{"qk_norm": false, "decay_shape": "linear", "seq_len": 1024, "doc_mask": true, "steps": 12734}
Each number is 500 + 40 x the weight over its row's rms, rounded and kept within 0 to 999. Layers, rows and columns count from 0. Numbers have three digits each. The size before them is the row's rms in percent of the matrix's.

# layer 2 attention value, 512x512, rms 0.0438, rows 90-132, columns 256-319
093:465458557493476577510541513512503521498394578566473467519540404515517475482509552504486518542504468421517511440480515491520489545436349495472529479515552517551509526462599423432453559472473472
099:478506432434523510545598480506491561508454473533389435415446425510457494531481504521440481402458454514527540533449509515545526506493495456519506470508553495481472556496561466499498558530420520
077:431509480503523566452472484516544453504503593470536532422497474424507414522606538495594499551461543455483503491614458512500526498614521557468471511474413468485536448447513462507496511467499517
082:361527525518471530484494452489500457457470531454529484475455510438472418489552472519504486446431532487515484415505471523472508497596482503494471508529475532484520485555518451579506473598503594
086:476484535429518448542495475535484528479523514508458477431566509446514503516478453490519454558494480513505579551536497478542541495490586508485502534505498413487528513465541485473507520445440480
079:575496478489479517504560502515527488532505438472489523515417480592494556536516515495425460441479501448457468441376465493554515512442489444473500481525505562559492456530433507448454521551484534
092:508478476532443526452544523489594508511517447497446463512440469584461513586514491435396483498535452498512525429408515479532485532434476472469552440544558627507448542476504528442507556546465485
084:548496497471467453511518495429439530488490480528487438532528473526481435460478458512521534531445517500489429510478502491459396488470503484525406551462495539478546508508565562468546510537466543
067:507456542642465519566542584518477427573463540534501474526450489564502540503558453489464497501488437427492498526511532497470490504521388564440590524475470536505458435450561499491498538481547545
070:566563500588502521500555478527529471500532542483534545526482450552493508469551491496520548530454448497475517497565500489483498525555452559596484506480464491445504498528507439462486461494533554
085:448516512518520534509490513512432461516483548437536514497491563486465467435496477580539529494460503495513573545602505481460500489551505566487410534477465443465559449509493486551534472515517510
084:462455469517506537501491496473524518498540608517568515503465447484483477485595501524529518534512509456518545500516425520440503482568416518413505503492476487544544449463442543485498578469525535
109:375468532562477563471504500495498426537418549540529505497463420507505460526516422530461530415500481440510489461461499483471497534490409490489449485526565546495483520518517513502509538545504557
080:493516445481575467457441468488501472485432460549518525483403579513503536508494495475449524423484509583475485533443556525486505500490492477505463481520558501508466440484514460495431476556533482
088:475539522496481454549523469518460520432432467481452431477507532479532433486396538510569556520509525584482591518539541530522511506499621490549475527530506492469506534445442496462547527517454483
069:554488489411423435528533469506462563457431447525506448512445455579484446488456480499443504502465491572493455475410513513501441507388433401489495439529536504501464509568531525500487501558449533
101:454547539439461480529574474458488544475466478511376422458485435485470524523408505525499503452458474527505483513425538468537496522410559428563572471529551502509465513460537462475482525506445512
094:444478454582514510470472514504517440457561506458595549500488500516450453460485513508513457490482540517513473462534483536453512510568485566473440550455456521521543474521439531521533461585579593
073:474522496418542492494492476512438496485532468476532468514461528477494441427480535569553525490487528454501492490526564483474406513505540506495434527466520444448504473572483481544504436505565518
084:619497517482444454533492505433472538495555496563485411559520494501483475456484452531482566555522465478526485514508501572491411509477484491468480503397528477517542447537547561461522529499485561
072:404518510533511533505512487498505524502472523454544553453522511500546488534520479478608510486487425488459514416587528499535551512625537592505549519504501490558493492456496480544494474484468528
068:432485509559542578472431548553564496501478551467513544467500514490536545523514552496451450508547486459471552481525452438482634465521485549502578500544476490483493504430475433513480507506531475
087:461497497516494437448442446482484522484548522401517509506512521442490496482474435493529433508384486498477501458467491511474501552531539439466509509475476458549450481550539438618502468492514527
092:520482538519492475534471491491525598518473564498560499495507468505479505485517490529532538554506505520499601580503537522520524491502531544459487527500478473501510480470512472462485542455498552
090:432497502531543560475473497583555429514478516502498585462480510474530569529531582494490432474566513490495556443509490466530614491529513493492578488580471524509468494460492460540445484487532480
072:400493562471485536452500505529520506525455502523471516517526512432551451479478520511582571490473499441539581515510500464443506554536485531489513448495506492498477459428571417535535507511492526
086:464488499512544561433501446474510517472451533442559497412470525482473399491475530513536550510463514508485569516554471529425487445583563554496451523479459497523567516535428492571579483517522497
080:433557521499482503496476551521509508558475622498496498559518380472511557518525481523470509487557514431474524459486438545476496483448388582426622493501552479565506513502520591494473522537551448
071:470508517384519456501493471481431542511401473478512463508471602442522447442458493519537538485494612517498499523553520461466483480534567506543453532496474441415571527493488499532504516511590509
094:514463484503542461493531468462491507519529441392473477495397527522460457483471525498537530485488489454481431481493499521511521446542543480534465530504519559516524490521414551513589482563505527
086:506491496468525552511503471448438468546523510480585502485517543481457434415498465551517523480496508465523535510549484482450481447521497564495429568420508465454573464534500512534534494514493559
089:533578495445473433546508490500492537454475400455475403472527499526477580489409519480457498500466540618523468558416542480498503543396538472556478499520554473492506524511501499465493507538475503
105:506502522527497465442460495500501503507648455465573506537527490534545506498513500525520470475481491392490439483469422508498498507559460504455421502510530527433490484537455526526555402494554503
084:555517555490475448540464526501506499486493398524528432610498512531503589506471550474474475519526536518489458542484514486528495547472451533445459485496444531454504445482463522445479533470511514
096:440469546561451508479485531478518470607345456497489481535499482502496528530470477477469586400474488491544493512454486465508467496458533396581537455486505543500477556497575436507528507513472466
069:511527514397489442515516494510496517459423439539510504534506509478586470479422496539509494478513536594506488528464571534483495471423541419515532474498545494472443552512516442466532462502458426
087:537473492505501523477493416521485550570461505414462506480525520493464523541454514511531506475452515523579452566517537531460550441521651455502524519527505474531512548479454467465517489528486493
087:532485413545547499496568520515530506502536516533465510443528456515403494467551460461429452448518394503494539488460508462487502549428452558448461480500509530575498491471499507483498539490469501
077:509448496468497458472353484522499499485471442506504530524488534483514498556487494506525492436477518594483486468456517476534519493548567475462495460540608491485453527585533575483575553545539421
089:409550501545538484533519534520500479506476483497441488514541508454548492509522534500529497410424476532525521495450510441436513554543457459494459532466508447503404513522563427498478500491456462
084:574572480527504481482563501513502525504488441450549512514479498608477478465499568467381518538544524548471468506460530515452487407469435569526457510508450589519555477521413478471535423496538534
095:482475555480490518465543504491517491521489597515514512522478487508484539522484453480535540618563525481463459504582501523525503459527522444492566528512443461447504470454523551534541502480482541
077:516534444488429494446520558507517450448561427450510593540529511509496488485515512513435515434490507552509474502466495466539509610462407498508467540486464543535534495434427482477470465523482528
# layer 2 attention output (transposed), 512x512, rms 0.0305, rows 90-132, columns 256-319
088:523468445523597506527492525427534440430546448465493541541450487522579487524508393517506473433473520539558500549474531520454544477557505526527571430463447526483407537497480516495581438587502578
100:542508530526523484511452498429587494479502492474577505570468545474567523499524481517498538554502564495519407530496549583529452482493469530454459433439481532500550491508499470504588484477483529
077:481514502482459427507440479569424518497509502504450518459495502508479496419494476586517489533491448542488506519497521354393489491496495474520559547547515496520470509470529458488430482449503440
070:546478461472509465581476526505478549571509470533467511451468495491519492491488471519519521548573551545453508529486518439517501557525471487466502496466510541510463484460556490413487512346481493
086:497548490542511546494475435530469480460445480476491477483464486562491447451494467556511482448493498468517483530498450495452562501514431500515512529474528581489486539503471493491482474572532512
108:487497483486505492508481517492826493491513501501491515496519500486469497472503521461497514504518487516508507503508508492495514502488483504493482487544505495488500507480512472513523496474476488
118:505497506480522502523497509470819492499505509496504517500515490479484513457499497438499494498500494477507479502507503514504504489503508492496491496559486490504501488506489465495518492477495500
114:493503516500499481514505508471398506483513497501500505507505503512502510494502487512493505504503497508486490517498508513510490490513496500488526523443502500509502505501499490503500517487506505
061:475443463424591498396425526551600543549489478475427511462527486420566457465474517519534534475510484506511542452450469479454479535547546527544510414500571503483465565488495512437465443522504487
054:508447476479446425533465485457481527515513480524517398455547512492505462484524544470476491495494522505505494523476517544437527523493525473517518534501485480551464533497544550572510502513496492
112:507500501490481483486499484529186510511493495523491502492500516506517501518495514553500501509506518510516489500492506486498481519513487484513519508439501501479495505507502516492488499500501486
061:480556533464499477458504542481462465509528507486490504481524519488512523491473536573492529472472514540496476475513470449462513533433573519520510486517483514498405508565524445497464479546502484
109:568481400436502461544467549476547546520508448471497592481450547512539486494491526506532515531495558542530466526445551519521462512552507507502531399547486526443516471516473507492551530469514493
075:522481565474467542484569477506467560522496501492520492473503467500478483571522569479486486507512509461489504436528469515611455563462497464501407413416394477489512460559428508512506525428455457
089:530548510478543546491497468464376497475507551510512516472515515503451545521531451558522469514463490484492448491499497507518484506457455466470488475440495499508493518519529478511524457462549524
102:500501517495518481528498507456449491505502487510513495512501501501503496523486508493498502502496523494504504503510510501508503500507517520498493482451476501501509502505498498510508515491499513
097:526498486528546533476513495431567513485519507487567559553487499476497538480537504470505513505497502485495468506513508641530466469488527512460457423486481485509538554524466477494569454514537542
094:529500447465428484501475522578458507569534494511448495481522506512467468463520513524481513541520503517514511522486519361468501504474478469461492531582542565494486488493545510515481571412485446
109:498494509495486480503501488513183510508492497511494496494505501500526494527480507549500510512507511512511503510511492506487479514517505506500499512436495491505514521496500503497493514503506493
117:485476504501510495509501499478415498509492510510486490489498495508497493504501495500512492502487507509501507509504488504495513497509508498509498480438490491496501513491493511493497495501512503
068:490496485501512428469418530499474476516497541516443503470467497486524510497470478584583513583497519518504505532480529408432470477500505465499492509542515502496469523480530449461463487446542491
110:507498475509491505493505489525705484506496495494501496488492496495497499497502496487506493490504482506515494501493505517492503506495487491505493497572520492496503494490508507506498486505497491
074:463487561483432475520542475589479513546508460536452460449507457453446524512507573391482537575535517454450531470541467434509500530460496454513464526484485449507537500482543519422453491399489453
085:489548498509511561503418436553482453446497445468449490484489511493520475450463473558530469484492484498498441501499494426448514485495447507523521517513539539492463537459497474458526427521500506
120:497500484511492511488509504541564502510511495489506494483501496498509494504503499494502502501498493496508503500502503491492504510500499500507491493550496492494497492492499505505507498512492494
078:509461477504557457554451459463325542479517504521492521495440484562530541516488457512483478531462528528486439491491496542502449486515498463493530473430459515465468524525412485450541482547519551
092:520561507486417396539489523531378471480502534519493506514521522494471588466537473511494476545523506496517432533505571403514519480476479467477558658510483513494461453529569440468467557434488477
063:530498462493544512524520569490533455494541373450463515479422475500559418480463497565571489466509525528536530557496523447423526541563548552522516407588469530435485478435472511497541506521481548
106:494503512506482490491511517530177509492522508507508497512507499509496514522493478555491509501518497504489506497500496492498488497490500499496509527421501495505480526517518514503485502492505497
103:525583505462424491482436493530519515507505534517541511500550564440478567445526554542520505545494465497492466553498537453494448485462504487435458559564519443526549475481528456544491515415441473
110:485501518493487482503499490522178511505483502503480495500499521500514495521509512564520496507505503514509503517490514486493487521511497497517508518429494505508514501513503507503478496494483476
085:490462537512504568481617441481479514504517524517528516547516471454472465565568484391472459472520489449476562436554445653540497526441492506489441426428429486482506527533467518512518484487541533
100:500482477504435531548480481585469515564439443519478496468496545490461478496496570491481492503579542521486568492505551410488530494510526520510493553611511484502551483478546523482458587443478476
074:447431446545554624445556488560480503530527554420477526497541513496511461516561426466536507443456476513451588517465453552415503500498522539514538490507568487551499534464505555481521421562508500
096:546494468479531458537494472445522562386476575569508556526440498529490573535499512502498467530455478507462469451509520535566448491484516475470545438446490477484432466541452476512539499504501534
073:543500530481535544543561523430366494495505511514543477517510484557440501580555473436466494510514553513517514473534471570533553540489505498474449409431424504461500494495482554518525512525545580
069:546563563471459461497556508464483505489486532536548501518519501506459536447567454465462448511532476468470496453535530410599482500456442459509489595495485437492515473519550472545495521509484500
103:504486524493497521505479508453806519510484511497523496504495511481521494489513539466491515505487518493516484511506505525525489494512474500490486498531508511492524474495507521511514473484465500
066:511469457542482523524539567487494515487496449557479538544471488507487478462528495430509527541523482485521531509494503490550496491505443502490504420477469511438470502523511488455491455411530511
078:549493473490489475486503499509412540462538520523526524497531494557491480454473504566494493575511533514421481520488513487478489436448507507474463555515571495528541485535490547508525503479504534
077:459469518463489607455569510484424424483484494488487471502509502393493498536440477446517424380477432526518546457475496513516523555493531457558478482520458430492459489514524505593502552465492486
095:495524495506516461482435518500753504485506513459473467482521488485505512494535493471506519499476480476495489513485462519528488493512513507495540488554474516517481494480488457476470492542527465
060:473462550513498566566520491515382506510464522509483514514476482481493506482450512520494462511464470525483511442536519482457549470442489484540492527517535516513500493556484558575596465507465486
# layer 2 attention query, 512x512, rms 0.0307, rows 128-191, columns 256-319
095:480525586384489539531476542560505496469524471445489507522521522460505537578541511511568468510509518555533548493491614413496546515491565469443596460519515473472455593500499440475487556473501481
091:532528472609500466484486456454498504558536526504562454485462483518426410392485462488514493512475476515519479550509444561516425512454462568549437515491494524474552410503518477498513452533536543
086:560453469513496459505524475540320464504484520475482498527434492540508562505482505566490424481461542515551491503503496480493467556472489519465549467446488472464468538536552527532515469501550499
075:429543500441497491458392431524510555384443564443516523483509499391507516541549515481554495468427465527446454522478479494448458497507501501494548503475467490431511539499413483492557500469519455
089:482471539538502566509495540511669494468489474504475565451510500457503514554556493440518479460493484536501527423471514476519561453521489467454531452547488523455449513440506467481465501534432443
089:537496473659520478480505480458565504594479529493507519517460488514405464465513442462424470437496511465576553500527438581463507531446472567516406504527456590437514478489481536500528498548480509
073:537551517523479498581497520523505485462559483449532466468451522528455472470471405512492474525470398493556487486505450547539544442516571459501554487540552546563493454523506475496580476473461486
078:470506567576540536497547454507549538532456484514521496592510570468474520521571504470535464501488466533515522449488499526500553463525581498451551449537508480449450503477531468484489557529487447
077:515514442510537534473539470448474470570487543488521465485513433504452457443507413506551487437461481493493446512485465510447503537491489505578447497474480487464466459510453569504487447458519550
076:538546512522463537482505506529506504545475542519496483457518491486513490508508533490456509559427575488504520471498544522494502457576514455430485508501479455480542481463397497504470524520530460
085:526465393568546504485496448440437444566515499495541475450465485550426507416477467515463506515523555440620468525523378544448450535474435557500417537461463521555538447550535521533505426501505509
079:575558471447475463547491393523473526387530526508416496575490444465543515485448496541460504541507577552578488495486482503519470501457491540532476531533576517609498434523441497493459524568556552
085:524498493497500501526510502581321497492444490489485467498489510542510474509513526581510485500444543503505497552549499486514517515492512491475498512456473450480519506507553533490527464510529512
094:482535533391470513557514507580467499373534545473494507497517514457579536540553543552539481457539499570536492537494555441505507491530521429502575468506514465581523520482553513501413540456507473
085:443557568383503509528485509553540543400484507541445533521569564450523523582492530488511470497527522591469537477499652459523528482578569460471558486513532465485478554469496478475435587533474449
076:499530536587504499482576475462579498488469519476491529488517528479502428458557461476502502442474451510476500489529519527496538428531546491500491519540519550469492439473415491530593464498446504
091:467542555460463577467538462566597520464474490547478500423501541420587530567514563483534475504516528535514545478497563460497545459533524459487537449545552501479458580470436453527501577518496507
082:490505498616556464519471451482529520530405466502539550553508544530443479437486465476474486433486375506457470515494487517474462499476532484501444501491526541462520427459502511510562463463579509
082:465519557410512559463459565561601548463509453472432411495512544421570536569556580408504496515534530507438580476539581441529548473472528464505531538527516516451511526455493493455559539544406478
082:459536532442473450501520494477516519534452450448498469543403504526517539411548502472440494566489523490507511498539436508537501527433511570571444518496477450476529549531485504492481469526537516
089:549468472555559467549517444443450512564537543466527521514506497598453517451497503550473501465517488442511503489511461522485472548501498510481496470500435507463438479506532524490437425453535496
074:451510541384500475564529487514428479451502502499482504568544507573563544521428471535524512465512494517428505491510579473494476474616504437498595496442474470464489375464501468493359539504537508
088:465489541456482553471494572509519471475481459505443472502541529428605532623541569479519508499504555471494574470510591465492557425581468446475596476513514458490450629499476516460499559486427447
093:503502463518507471466515506458463521528520510554553471453448492538508420444519437510502550476477439518493498538511470592503479482502534520565434556478538553487551444489484481499550467545467477
085:428518513484488488598569472538447442477500476527513532500577506423545524547527555503582456501525528558520519478484573443483512505543585442446514443436508440493442458473509507494405557473544459
093:558502431558520524485520527452559505568536477496539441476390494518424456431469409505461523470434480442592502517490430575471537502471477584519422505527514523436535474515445483521571455533462529
086:512518517497463440524518506467287514467485501506522529503511497525543525470467494570492506504503497562491495557461483523499435511547516462505530484419497463511518497530477497524458530534512523
078:506520544584433543466505461508590483530483456528496538551557493423574505540544534492534503527479478464541574491519524537519495494456521464427499474510473530485476500468511503488475456522497496
081:471514478461514526431516503457640508551521440544526493440511496490520493542523506452478561477512468524478549484523516529486500472560504526537508494470522511515517524495452432465496528512428486
077:493411462542514487513505496502476450503531564533468557472491474554482568458502504505448523493534518517519478548495523485521504539557429559506514544481446563490563504521539499540513458374515448
071:484488532607516489479472423527539519503486523474538545484503472494427506548384501494528486553513470440495470520510537517530471546500450517442520544490464478546509471480540489517537583548505473
085:503513470503483467514489514503289532482482484493473509550501495522483556507490478618484461493453527476490507539494485479513470534488492503444499478440481491456515538541532501543479465519543527
074:548492459543491524418460540465533511568486479456513491468432532490437510429524446496457490525514485487571524552466334541489495406490474552589493507505524525393566478527499546501547410427484460
074:492486501548480493495469481473540563526552488505537492524466566476495501488494566474464516549425473461488495452505446532512491484547459467483424497542471483562500437487563542420563530548523552
074:480510492538511535486543581501569474583459478513489460506485527464503441509578417438406452452505483494512560457513462500480568529521469525440465451559522495466455565464496485483501525511376469
078:515447517575531488559450423505491500463491534554489522560485487466514498500456509558450536459502459503532607583571518499510504508556458523457458555524504519601467482485508509500562497587519499
086:532545506489470479538506523417541527478499487532512498491545501464504528518440504485517535485519487503477450468475497547510490472456464491516457493448560520526489499478483488489521470516495547
085:487522482534534483535523458488538565464527509547575475500543572473562443460493476482522538482478472585521513528546492568509496481523583525526487520537532560470545443439458456507523572577497487
079:494512568567578549476488484500617492483487411477507481443415550502439445510525546458470481433484457567507503585520522512468542463488525547528450518573546535465533463490469387497570494488451502
074:460533498526485423545539521541437518468502499489478496528421505465535439474457476533460476520576463550564494464433480486537491508584512543617497491465543550460513503527467501494552542500496576
073:527519504478523498398490473483487471578477507512511515447513473585517484524471554485552506530503570385547459499476522506447495497489505474478480470481486442576497428489482513535546443496510456
080:494500460506495494516485556541439476529430500459512543519505508519476502521531526518509490500505563505473453536518498453489520546505473493500539475535470463537482560527531519527498431492509459
085:513415451516505449460508518445446503520529504502539500475525409582474505430505535542572510435484490476510411546454475518473437543566517436530500469465409486456522481529530504491487426472524517
091:510550484523504484461496435439546535539529467513550445483483515542464449425530545478496511487460480491521496510516459552481503499484529566557397550519570529451536410511464482472513482506463512
077:453490448622431463472496614462522481598425513508454410513499510482426497440464518457513463509490534478519486520468460509459526469538422558472420504489534505492523429528428557510542498533501479
076:506451450502521531500581553467483485524489554544517443485455438493448468472516442492444507470414615408489507471523462491529498501444426504459476523515456435680495543510544510461491410508465488
078:497519544418484537543506571497457488496525487483534520476500532462489479612446536527535478486570491544447481504518531504464506492538539509474541477542558422510495544459481463478482535460459466
083:490539537461481536479490508548652478478503490458431541465517484418456507539593566446567462452512467429438515403494532429509535449453539506495545473566523447570444557465478473471513483498492469
091:470540495496511546523480504600605460466454468494501522478492493474455528547555528467538480507462509528495472462525516472541554514494496500498526469594493468489475551498505493470485488514538447
090:562474408532512414469482460455429531513513516521602501481482478549450475396481506528492520514481448517489471547516415529461456518505507537516438539445471562514532433539556536504510456480541541
078:455546494472518524518496505509536503428565546464502499482521510368539463493443476504475488481491536549506459458506471529535547422550497536496523488574595578572520444548544488487527513577449558
090:481514503517529582467515451506734478512511488510453515474458512488461509514555522407488488515539485522511551433490464502483579492497497508505506501593496523448498496463479476504503451491469476
081:499529482476435513467522539487489485530463467524529470480515503461507504545472594535516488514460580464462477542497536503486536390541522473542566528516549475611529469555437504532445480555515512
084:493480515479484521548512531504562469570463491478444532573537517523515561555517571480488447520495547477437543489499515456552575516493533508484550469539491475509441558492541535497449454468473507
097:495488495480483522453548500435617489522579499554510513460515510457447494526540508427448544494533463447516545513506534528491525513459527514548471537511522506544530486444486459530541477476449469
086:578500417547539499525458458442541501563448531476564498442490502514402492398460441479509471446487499493524482526545447563493505565498424500458405528539439548528550484500589538489514548466541503
082:524506519446487477449557532485549563478498483520541504481546472469538518507502483509466578495532457513484500498529555511511474470522519508535476482436468480508518533489459486515530515499461480
087:550468465502483449477482504533274529497481526493449469569491507480494475509489511596454486519460522495515463549499475484445449548470461501452496518460506490526509498564567559513485476482526485
083:454452544499534505523506529517493491424472468500417580563572537462536542556480522496536468451500456432361501406483620455520518499502550459477528426504538452520465536466476492482484558570534481
086:547552465445495507522528446469518497528494529449528434459511434524382498446518474488450496538482512523539500532513483521473506489391526515492521508500449550566530483504524475482476424462477491
082:466500564386461507544514544547460514416522490489454505516526526459553541567539544522527483479513518569434517517490566463521499511509527489510600482492529443516460549456471480489481553483548511
078:463486542563526531486543478499606540456551508489466462489506522467539428555500488455492521495502564449478503489500570509508535443549581492543480519565587526504528466491429520493543532548446489
091:475536474475456508496508482477516534491559473551519488489542513478539505493473482546499558511503422439492503513507529509498479468466518570566470562490520473530531498526456464510502507518469479
087:515488546473505499476549547552461465499452525517456584548518527469533542571525503503541474522519528492474490453473502474507525538559503467475546457491488433475453520455569532508461549486566509
# layer 2 attention key, 512x512, rms 0.0327, rows 128-191, columns 256-319
102:458575477500506532430453400526498473493491540445520496525482423463558474576481498506540525482436486500487475525453510499525489541558580517480531493522526507576502476451493536437497518574450536
101:520456474485510498555526527511490531558504474519489506475550581458463521430509491493478487540555464447536487471525489521469526500484404492536453456510444469442504482573527461552553439435509474
095:497427517515485514535478492486518407467499615458548520522464480470505538517569548534488543545600577524530424457554471545564531524523530457517522531526420544472545508457499585558475530569467508
083:513565470541462481473448522538491523461483540482482573474454499513543542615493488473535505535470598522508535514514412527577473493488608543507544508517483457488521503488495497472461508545521497
115:456519496511471520448465477526522451465491468469522498530482434484524413542470514537544506438418537521503485535466505460481490503498531526459507478512495561478552481501542498443483500528481549
090:470500542465533459519496540462493513482516436559449542474531531465520475447529534475475490508570535444471501477504542513510518501489451505535425484498503474412487552494548471546516452431540495
080:474460505483465474483494496452495506556467419510484436553541449540508491417526532533509520526497489483487463536478534534422503531590430561506454497481540523509492443516579512509540389498464520
079:473532481485466502433483385522509446429490465471556474492588517445518470527512511512515519485480501484477480515516582508460466523492567508459464472445456513445497512489515519478497442525481534
081:472434484536497483553548590460476522591455502484436446532434500508489532463484562508480551514543481553546488438506434524553512496571538507525486479509436478511515478520531467559504493461544438
083:450531461524536486488451460472486483500533481530510502501538535386506474477474540476509518506533504481471483565483510530469497500523576643467559523479477504580449510466468532475529501517468474
094:534434480487552496525531503472494490554469500547438508501443475492453568484567557474460503539572475503528462422533446500531530482520454479554450474512476486456488513508514505605507457447463418
085:552511503500496520546469483495507458463497540480483526450457532539468567462531472446498455546490521525505514541451486434496453454524482512459533468472464535538471461508422471499470499498463515
109:504512535542470499570525464463493422489516578465489511517501527524518554497522542531471515516563582471542488478539462586552533475547530442503497526493432553541542469432480548512428590554503508
100:450562534492517521447542412516469507499533544511508509519427422490516498539556534505571484493446487581491512497484516519489500534554525565497553463525562490545498451434510522452503600517474560
088:459616548487410518451431542527510512385548514488562528509554480484517502556438453515530495437500561531481533512451495514505512502475565509383542471522598472544479542470486471422492564517474541
080:420508487459501485480502401471489511455511412516490505494548601463531461447531450534514489461515513443484514553550525457487500487494584454503450525495471557466504534501509441534524445509503514
100:435581504505451533426459440498520484427505548492522548519498463424496423525557466527560507480410494505503555512489529484497454486504557548482577535490515495508477518456499500461509522495473513
078:479465533539495474499522502456491522530520485518584523485582569518525471486536456450484528493507440451532504463554491519471469484530482456488441517513470512492504583503550433544514457476484509
089:433552495476447490464508494525500468397484485529488527515595527465575462549479497504513452490543473502428591543505517494539501552438566476485478497511621519490463529468487540483485540569505531
088:529431499465463492493480592504506508521524504508397550542478581546443501538490455445500525509490490439499578524523514510497526491446497498576485545490483530402499561538508534533460547502535492
092:508430488527508514572460508526505525554439493510554474498513457592498572462515514518507492513533512506478474465537513534474481567456414428600467462495423525521473467522530543494500457480505533
072:565534455531470561460533540514424474513465510496557500512506481571483525592488524499518496489521468544534493539552479490490530497519494552490513442528488514579524447481460539440490619551484519
093:495586479498502430446430480502503521399500486476555500506487432462544493528474480511522482493497532537443457486508539509497470519503549540444486507523552485482509509478446519465533588533496512
096:536468531435529444513566506459501576510561485553462483483513586445449485455500488451491488541501375428520537488509485466500503449528458580559484488488495464514497487540504440506543425420435466
088:485481492529488503406432432517470477480490563467595484497496469537489512585525507498528526502473533488510485501506465505464491555506474540485516520545526536566509551470553501441440515553484509
108:486495467469544477547511565490483537535477391535427482488508497502494544399479491465435486480559449452508475452518499496507501494523429506575429473488531465462486529529527479554532458419561461
100:516476539509500500585537493532500564530601581464580536480475502502532547517572532502507501504548442495498495483582462505484500465509526505494558507510479483499487417454494521478494545485459490
092:502443449528507522478493515494555463438499456516503404521545521489456488439482496516506531505484488445458431549548581505421481500495507509425504506507448510482594472523501488468532488513502543
097:469518514484541476416545499519510524473474443547519461480457462455472390531498464493546560464407429519442556512475510420473467521505521587507502487485539506482454508525509465438552446483442500
083:498440564576493491556504528497475462543463524533501519541483482533553556440471503472465490521590558565486447402459487537595479514458432472517489515546434561461481528475510498523497494508529514
075:526521509610536560528499453541510497535525501569492522526540570467510432459479496540514493553519532484475454526502525516466498483480511463448495473473489463509488542484545520528470490427491519
111:501458496555487538568506493461515438500545632429496533540496523510550603502566529485463474556612547516518457480537504579559574445519494428532498540512427507534485460467480498567464527536500514
081:476535518477490487556466502500505474500518431493444551498441476527527475452483525521465507479523480453498480490526596529448491506458535426566441484481533520404513496535457541536544455422486496
084:500466407488496531498490479471498456544532478489485567528577581510479497443483471483533477519532476443512528544510495508485507536528473525539439454483568511462515460513494548512479390493550462
085:446482486402524502453436476484505496403491427500534577480488481436541505469544526523566461488452518501483503503520521486521465531507556552502488515481548507422519566458496492544520444538531535
088:460431456525573503469533417522497513529463438485428568497598485451489496465569470437472504467488524542447535517517423487508458418557487566500472541469490488501478464499433521564543524497548459
129:534491495461518484429511480557464608499495462548519464486543498521448424515488454452523527513468391485433554486515522428500446451526504572456518484506535455454483505525552452481571466458459486
079:447467531521492457476540443557521518468561478545464590389566616471503478456468476496513496479509424478479517480520482487436523507476531570508481477488484540506526442527523443534533470469467462
092:487536529480492505462483501457526497438491477510482589552518496467583452521496462523530501499484528539430481495478560486423482489421565574501488496476547520471489568518486458470525490456563505
079:509492533422474478521558488538515582503548521533474497425358413522479438541535521486497513511489517466527590489481479500570523488492456438571605492483504498504467508516504471455520566481427513
078:530356413546560507493492506518470552514520521520536419497533490441431538506554507514467484528480419420531503494482505485447507487588509442510436507496451488483441486483547473487475470494483484
087:484516442528450466491464551442534489500453565451469514540561501544564572460517497526489495518585620531520444454562482553486561499481464402509456506536449508541506564496471551504434535497567510
091:516416472533505505533501523501496464584417508520527444491455538554510501513524489487559534531432500493516511414522477476498486483503437407539463484481508502481521456524511526461445458487550504
094:467463487490540441525541470483491525525493437549456527437517572461457507485465522461491516526544449434495536489510490508469527469433417509490436450487544459495480485532522452525505459426525459
085:463559497494508497514458573536461520518512537503465513520533460525535493461520474514485480494564446416512516500479495496506490478492464439486519525487572519441432534535490526599542550452505490
084:538487471531531547579507491485488467560486449509539473513493535467471499388477513499501468462518477515498434488491463497432495556507425494482446495501482533432539569536465574557509456531477549
090:494570516450559510480574430513493554449515543488471515511428442510507535469494487520514511465473556545546544471499492500458493556587502509601545519552513534471496494439510533476501546496520558
096:463540482523487514470456495538494414452486413527499511554477462477536484547459468498528509497448547470502562538469496499452476610499543504490524487534531526473499538491508516433503546575538520
115:501525487526472533508467483517518406463440532465489542505509481503563506544496521559475483500485572516519485498459509495482500583500519469498499478527472549563495517465473547495442519576574532
099:559433513477495499521540539468489511578500511542482460495505538524469534461500506452447494512494469511528466465538502515496523485497438500557482493473460511505481411566515471519533426451514452
079:502546508451530473490485493481505480502519508487492586545516535391565425457506490555533486505513476478495490527498515463493488505493491487522555550493510485488466517514471457519555516422464569
109:496523470494452512480486507511518445493451395498463470567485461498507452461410426499465467480458552534466528516441554449470491536420502520483446461481534546468492563531523526505489466506529507
086:520463464502530486461446492519479514475498510465439534466476421441481500518522523524471512531458502543501518551454490445476517460546507518549556513508484511512475485555473490442510530471479499
082:499498430522462512482399517485515426459484502423538521569481458495539546528448512520530501505480519519476480522497511478461521560479481529479495518496491554449459499490524546449481543567605530
114:531516467423534457464507475507501566514474388577493469482512484507442450479459459472524507492456435452432556505442497456484491540490459561489442454492595476462447541540559452487567433430516464
096:488465460493529511537503510474491457563497449559528466448591510548515558463507543475485505555538492505506462473545488479505519515513464535536453473435453518475474463515537492604561388481492468
088:558564541400522493448505468524515588543482409553516433486510491484430419535482476485554495474382441484480575501537476416470460482557540532522547523481571462476497484440533475419561481449466503
103:538483479534548509553562514482480479493532582452492514520509511507485611466547543511463451588566548520492427518524514579532531468481509452502512526514410476538506460480463520559489542473484485
089:514485481609479565480410577455494466490470535492532526524532448517557520573437469510460507469478521534503521529487527488541462522536537497481572507474472529510533532384554484450477506574441543
092:463513495463514514522527562447513510537453444491446467490514473478410506401491479488525507501509589543475561453489471543504508544489479483597433496463541512456556507569481502547501515491498516
086:465603521518510542476477453515501470478507506492523498474475398517543502556475463498515501505487466603502600524487520452484500498482590557470563493510570542574436517438493542478486538577497543
083:504596498485542483488530522497503527526491431500516490476530601444475458402467483491547514486515397419497515524522508457471498523461531551469500532464537485504491515499478508481535544497551496
094:515515518382539498446544509501477577549514440536442460492516528469487470503468477471540482499453367448471527525488467461474470466506472559503482516522562455462491474487515498423544511409464533
093:508488458533462541444498488505500503461514523487551413497486429542514476586532463499523509544467541517521480497490507498573483472544544471490554506490469515489532515433512538463478499538422488